Weights of a small transformer language model: 598M tokens.
Each number is 128 + 24 x the weight over the matrix's rms, rounded and kept within 0 to 255. Layers, rows and columns count from 0. Numbers have three digits each.

# k: layer 6 attention key, 256x256, rms 0.049, rows 242-255, columns 128-255
# q: layer 6 attention query, 256x256, rms 0.0554, rows 243-255, columns 128-255
# v: layer 6 attention value, 256x256, rms 0.039, rows 224-234, columns 128-255
# o: layer 6 attention output (transposed), 256x256, rms 0.0839, rows 224-234, columns 128-255
k242:175140126110093150188119130156150149139088133120114124163129097124132082142109157176101140125119098118101142132146091144146096109164132087064143147111161143141193126124129120101157111142118098095158122115141094119124093138085142142125152080122146121137103146153135128103114137091149132149128169111086097143117122128129103131145050125074151153122118135138110125066078140157087140118085
q243:181074103124098153167112130162165148121085136123155184091120131102149106117116112088131178170126085106105132112141147105127172137145156069160186098178090087117130093142126159129177108125152112136110089089192175108134167113141165162127076143164148188114158151119129119088135106120147127113079142153171118138097100123120123141137128122133125110132145143126166118126153154110126083128111
k243:091161136151143131132134102114147159141128144129100113139129140115162084192110114118160116170145123121119085124140072124096116115136126184133097116174191164112084146120108113132102156102116147123170118089132169179142157146100072118129110178059169104111089153071169177073182133109135155154167119154099127132131110128146119185133126109157134100098065136091099134086091131171118137103156
q244:135155094156127142122136154133072155079162130130118113120148084149159087173137107099128107139094116088120136129074066126125139111084186092174133112119114170137108092117219110117188109128106118082101113128166106107180155114083134073109149150107113151132133087157110168133110139155140152154118144114130146116162119123204130102132145131127116147095096139100130140144064166165122121131080
k244:129128129182133141157128092142106095113128116087145137128125091107121136117145115118117125151147168092118175089145131131154128134138115142107119141143146101127119151096146081142095121133160151093163135131117158187160174180099125144125112114102145142165096115122139163127154121138131133124135170131185175152128116135127139124137156110130064103132129132097136205117122117174170128116145
q245:126097108146140113102111141131116133144069175125148119116089160105135108167124086073123163133120073125148146111134090116118098106122114113160140128164132177146108112181106099118130127116149094076124112156140065188158109123136131102129102133168115146161104122124149127116142126103153132116140147153169170121109158095117183158102155175126158121145144155126119123154120122172143157176105
k245:172131175131105155168090169142121144097119154110145126111134100132122152114160130122127085106117127150109138173098113123147128106130162076145102117082118130148114134107114136127125132117082157152106145100108115087111135111149137119129164122145125093084152132115123112110095127151109111111114093136091077150104128123162127153114139131133098138140139187167120063101115127124129106105142
q246:175130142118178168140173154141181075091098093144120111135150148107140123096106115150129092058108103129129087118120122126133107137137121095117123152152129163147129173134138144153126168142170192123101118123112102146064077107123174101117156155185137095157115146155082090136128121127165111133130102167161131085105157114109201161099077154174096147115166162171148136130114117121122187169108
k246:151112119091123090114131123139150162090151154128160154143151121151100169106145145136125072100109129165128105160120140168128153106111123089139148102122059120145145136121165134140113158126094144114122129144153131087101143108169136096163166115112092137085155123117124124114076076124137130150111085089096083091146123122132128132125144163163121143132148130166131078127119118065117120143132
q247:175126124097140139166107101147086114141146131141106091128110066170176110123131122149128126089123099101109197136135115080149125121116143124108105079159131158106173058098163121117160086143092129111131128150068049127135105114146119095143132141162133172134134155127097108183096136122108108099057152080157138092144175129039093098104143152092138129104138139115137103128165093105142086164128
k247:138134106148116134161165141128131146115100164115064127080155144166129115145066094158147157142169147100112183133125127127115117103100126138089118143129098101172112173141097143137110114113140147135119134124120166121175097154104106107185146131117192128162058115115100143076141183132160126149137184101161206140118127134120102155095098079128132160109151125115088200137123154132114117087078
q248:120151137113124120078107110138171142130077149156071099099143162106148103147174099133111104165149123154153129164146119086097110119120134136143080163155138146092134175141150148115100176117086155119133112150136123095113160129153130123143099110088137107119165164137091134125155164116128143117119140134129158150098122130091152110092127138131148102162133128114170124174145154078137130128097
k248:108129096177089097096107128102105121097130115129134146101099133128091123119149093158107129146131102119152163097125104124080158104174116085096135147120115100135134121161151118137143138143152095101105105105150140152082152153135115178156131139169203144124110127172140193104091135135121104119180165188175109121157097152119128086107113139114125136150118113093131105144197101122076149129160
q249:105136144138117107090089140142143121148107124122116163094139128112119098149131129133154123131125117131122134077084129122095175081089136149134089128137136183116158138138119149120091139090146136131142135114088104090102137106157116142112153130112087121120176102120115126092147138098096148129151113129135140098118128140060134123099111132166100077171115115113092113120179162122168136155098
k249:119156130173134120149127163115110136107138124103147115134123147119117150099134128120091135107141100141129164113111151122129110149139146158129087140101105118141139140083143115096093151157083151157115136135073128103087117124128122122106143121121141114113133154163121135094096131154123083128120131155113082120208137123150104144147130118178165163146130128184112087130114133103092123143176
q250:113137127128116126109093124110109108132148136091115127149134151084149137100136146118095137165133086176097142151158124143152097110075124136139106138132123113089125121145150130140125066135142085148104093194135119129168119100086018098159098121120113158162142133117165189136147128166133164146105191129164183101100151139107118138140097180111137107089144140160135171116154104078123110130109
k250:115165121151113138111137120131101096161113139119108102107110113112127115117121129125162177172153169080152156111119137139130124127132129124119118143121124145125114105144103122137149124126132150136084158103121124130188150149106123123106125137088162074151079111122136137175139173126159125116147135136142136131144128137144100165135136107099153124128119127122136188152134113155142121089116
q251:130125072179103165095104103100126103139122108122111128113098120086151118149155122123152116155140107158134137144149126149156095126130108177088118167135148061132118097120133154139121156148142114155160120177125154146130113093143153145145120146125154150115140157140158166159143136163107098123132176147125183178110130145110165126123161145121170108069131150158139184148113127119144108094144
k251:105145126119127159110127165154102080176122143107114119111103113079084150136106128122198153120093131116094086119145134089076085086152127053129100130115163143166110101144100141138144116164143167188067152099129113173128155161146139121104135146151199049143105126110123122175169163155146093139131140123125104170135143125141130137178133108092140130121114168069093177105148135148140145120162
q252:112114176130103141139152109129122128134114115131136086104160087127137113111157129106166140161170112127142129124171159140135098092117119144125142137188132149114116150112137123154135148137124129110162125126133120108103115123131164125130139120118147109109144124100147125131133121104115159123132147134090151155098148114110136140121127139128162087171119132124105117143133147135137119085140
k252:083128123124129116130102137086122178121105112122173090085093174096156138113119113107144161099127077147104124149168105121122154109147137109147131122138142151148137126124128125102129114140119128134143135083098094106076104154161106128120157136192164090134142114122130110152077098154085118100120152107113117099106147104118174137136109126106145121171125121136093122119108176090147133144129
q253:098119083167105131137108113146086109136127127123097145124105188099146164139113134117120137133135077121171135147160138138082140173142117155130103116126140149170127093102113104081093148133191116136137094092130177148125112068115089120155141168100155147146087102138138125164128113150144084141103197170135180120120138089124110132138135176129186129099215127200154131129120128101176125151112
k253:204193140100114133124132150125088112155150145102101118126137061120107110129102102165131154144136110083090139111142113114125082109156109107106140156118119140104115094135124149133117098119157106125103147132101116180171146117096159123040140069128156111117139141152152177144123205056154178165107188144157109149139102139134091194142110122127135162130073137079131131126166107128090154065117
q254:138114129141124106123135125154158128155150146106078145123162167097162110089114113117075118136112103152132083159136129125076075135135121128140140143127122092116086146169144142092097117159106118163110118171100115132136154136154105169142162116094109117162123150155156122157151122140128109132131106143124129117145139125123096109144129120140128167126122071128094156113135114095096131136167
k254:109132125164124125117134123133107071142140077119112130147133128120130094094161142177161171166111173152124096103149165082136123127158108135136136133120124133151121107146140109171105129094172127131094143089126141134149159105118154129092113151119119102104116116136137133151138166111128129096157132143140087109143127130149091118103113139175114114144104137103111142151162102134107178110169
q255:098121091143110103116077120157153089141140199129117116079116118160145135119084188105132103153134181084123144109172128150105100145136137155149099161092140186118112091158064103149097119106139119127133155087130128139157138168100086133092125145066083102142124106156175108106098138177114151143154168167148125134146137158126071105132149147168128125134154044091136127144134145106175167084129
k255:151160180091148177155137173137146103168118116130088101160161145133138102112202145117156172128129125148124121147105141090156092119139101160133151127130119143179159136119153113090177149207141158131097102083111104136096093134127146134038178107129100086154157122157114102146138133130118128075139219106109121126137182098158122111178097091096130119128136137116074167057121142106060126160131
v224:091145099133095105111141145156090147120157120131099130148103125092133091160133122122112125141129174160068137102109128129089144097127125132103138132115119117154134140130090140140147131125112147094085134099108124123106093138129133166132166122082146123104139139150161128118098132107111124170158124098130127132142118113128150122105150090151172142125140119129136113149166114124102134194160
o224:101078160098165123101109107140146103135106138126150131134114069132133112131123130140129147151128129105149175127126132112147144154147071089123124133179119139115145139091181110136145133091159076120100143167133086117153139122138125131135124116085144124089084120088089136124109109156155126098149157091174148104130106073120162141154153141126141130146145126081140129144098104105167128111152
v225:128150148126154114139140145113106135112104141104125116112134113059136122144110148094108095106102104132144128134123101146153100131127132120105104122114154149156177137126156157118106160131126144113111139108088144153134138098131179123115105144158111131159130111080109132107123119134139089155104128162134145158087114145109149134127135106135131174151130132130119133132163151165120096113103
o225:101114148168086123099122100124131167125123095135133110103153162148123100105118133124158159135117156135137130123097138137101121093112113142120142127119076111073074137139081146140131131115151084151134135125140095104106163102182117110146115173083131124110123142143111112127107101183100174112100138142129184106123153145110100113122139146132137087119178092181114110132126140109151155137141
v226:152153108085134165110139123099152091110125093130116141106148165107158153083129145076107159126153148171091177132125133189145111129058126163094108108134093132109142141098166155139147134144120139126187142152126172136095089127160159083142118081120103163114134160111138140160110171154123126159104152118158142123169079156129131096121143157122114134135144127143126131130150117137107145160144
o226:041031100123158117124103131140129141102095082112145123121123095131132142089080125169144141146164127142125090137171135103170158123107127147165153114108164130137092112143129087161147172143128123133109176144132126160103153147141124113161153173120158140103101078108137121174123137125088160113142141099105144100169152186108142112115138101111133133143107164123149176124141132128134048061132
v227:140129100121122062117110099087137149176151110132095166121111129157125142126135148136117120128123124075140146082111097157139111108154127131130118091152143098146095117149110106118120112134182092138111149102172105090105130082161136113120119128169161136081162138082149131120110110110122120134131151162178140093084139139156127145113132133107085142132103125132101146121131104142139125127153
o227:072080154121153126096169137139103152137156118104111130146127146140103109107125112129125138175141148159115128140093112139120117133171119154111120108167105170164100125104127149123124176103106128104100121119064134123123111098125125145149125098143131107128129144124103135181133153120111125136111125098156129112150080119089140114130130132133095132128119145129171168167160160111143157153096
v228:145112075157114125140116129131138137115143111164135097107148123123101126146132118080160115104119157147139139103135133141132143108143104117115115115144111124112108155167098076126115099132150153120102123137121161166102128168167154097107156116084156091079138155110122071144129105122121111146132138096121109133110121123083127108108140094106114141109125151101135140144164112102144133150141
o228:116135145097124108159172122133114098133096128110173111135150147151125133153125146152133119147134129113104153167127161113111110131130158128123110131126106125148157134120107101134144111127116128109130129089143113172133079118087138130123104126093144147112135132106121122129142126143148147133123137108151129132102157136092161132161168121127129145130114096144102100124104125123160094119094
v229:106154135131168085148132119147120116129158104130128113149124131097112114097117173136113153150162110129103101162105140199152102163138156108136157152154117106155117107106166148151132130169106140143100162150166078114114147094097174118134102111116126151146118112080079143092142143110132154138078114130160141141142194130139094118143123143119143151147108160102137146113118116167098150160126
o229:155120127125145146166111184118080116095123150146164116161114132115100132093105123132147117121111114162122087133103164149097145113115120119148113115117127164079101105145140141143159138088147164121113124160118121093098156138145111147128179140155074119117139110100163132168131144116185089158135114098127149128140129125127119122110124138164142145109159096133171108104107092126152102170130
v230:157129111127106098182170156127120108103150143099131136137111109155129168142116102143139145104113114095137102137107151092152128127130161142167140122098126096116114135168105120128116119130108078126124135142088174111122101117148110126119110077168142098125126139154094105124132157148135146110108128163157140167100119120144140108139131116106122162088093141183123137162160120140123086154125
o230:121120133128130135126087101142140136105115123139138124152114098123083157141112132097141142122126145100100161111136136128175105112114131126116095132115169145144141118107115105110075113101163134145140118134126132125107129080102140104097148175093107171122110105159128139168128136114115113138111101151140161108159147135127157159147091091125113167125133152116095124096121079108089166137182
v231:116130092125116162111144099110123127147167145142142162146127124142174108140141176159082129126179118148138105164162142091127115119090135139109144116110133110164160111145133146140112126069198078088142112112138130104157149150134124159135120138173077141104114107078147146102080141125110123180101139140132113089123113149153120172141082149134152140134148112128136128161123144094172173090131
o231:096127148109150105129129119169154104138105128135051130139119155109114134087121111129128158180100129145170141113105145154156127122161142116146141114091139163112146151157115080087123164114075125148125138126120121128127116133138101081185129150156143143144106109133136106117105104117151130118127121114157070158151124142123088139083154114141106147146159118119111120139157152108120120105087
v232:122114159135165156139129104144088129123131083115136131110127148156090103084104085100150107106075162139124101121119131150124133101152166088149149134127134087104156119110172166123155133180130141111138125162172092146122137123133139159201145167088127131097142098074161145140150129063160108108133113132129120119109111125143157139155152128100118119136131151128145127121144132135173128126132
o232:140160147108136135127144149110113111127126118147159126156134087117163154110160149114111147164134142079151126141101152134142089136126111142153111118108146168105121154087167134169123102120146129086100112142149124095128141179116137118105152149126062118150143096105144161146123128159144122108098169147103106114141153154179098099120151141109131137136133120113153148171111096145158162149083
v233:099131101104130120127168133116131146137134133166129177122115088127093117101116138128131088132126147125120141120129099115118128172141086113136127084116112080108147142074094146165099150125138145162114161113170167112196131095111146125159134153072140119139131084096148121162108140148132148142160093151158132154130098117082145114174111153129132073079141131119148107134150135087145101158110
o233:093123110088156160127117118128138156102156129108136154122110146119138140130071169153111196142115087129149117115147121140121117090115129140126155129124145149103148115119090170145114174128137145180158127148122128107106128139109119114123114100131136129105084174126123138115154114074142148113114157144180133182148176099166085142107114141097103140145073140162122095116122078160141130141124
v234:125072115130120160139083137133137170121116129109143146075096122148089124143150076109180135159113156124118123120161156126152158106143123127160124143145104129150121137130099093126144117137112105083129089124077134147112097130146110137177130116122130117093127094170106132161143112154151049157136115099148098143124121087096125117140132065119098087107160126110131177120153110065104112132116
o234:119144120160146077119166139141100135082097123077127101147157092144100111155151121126128088077098131145159193153148124103149118154112087120111114145142122097118130156077166154077138112179129111128098106142180118156110166161107175070077143133114092137136114157133117152199143144153104146141094134131106123150091116140159118148135152185159122169114101132095132084128132102147155138080118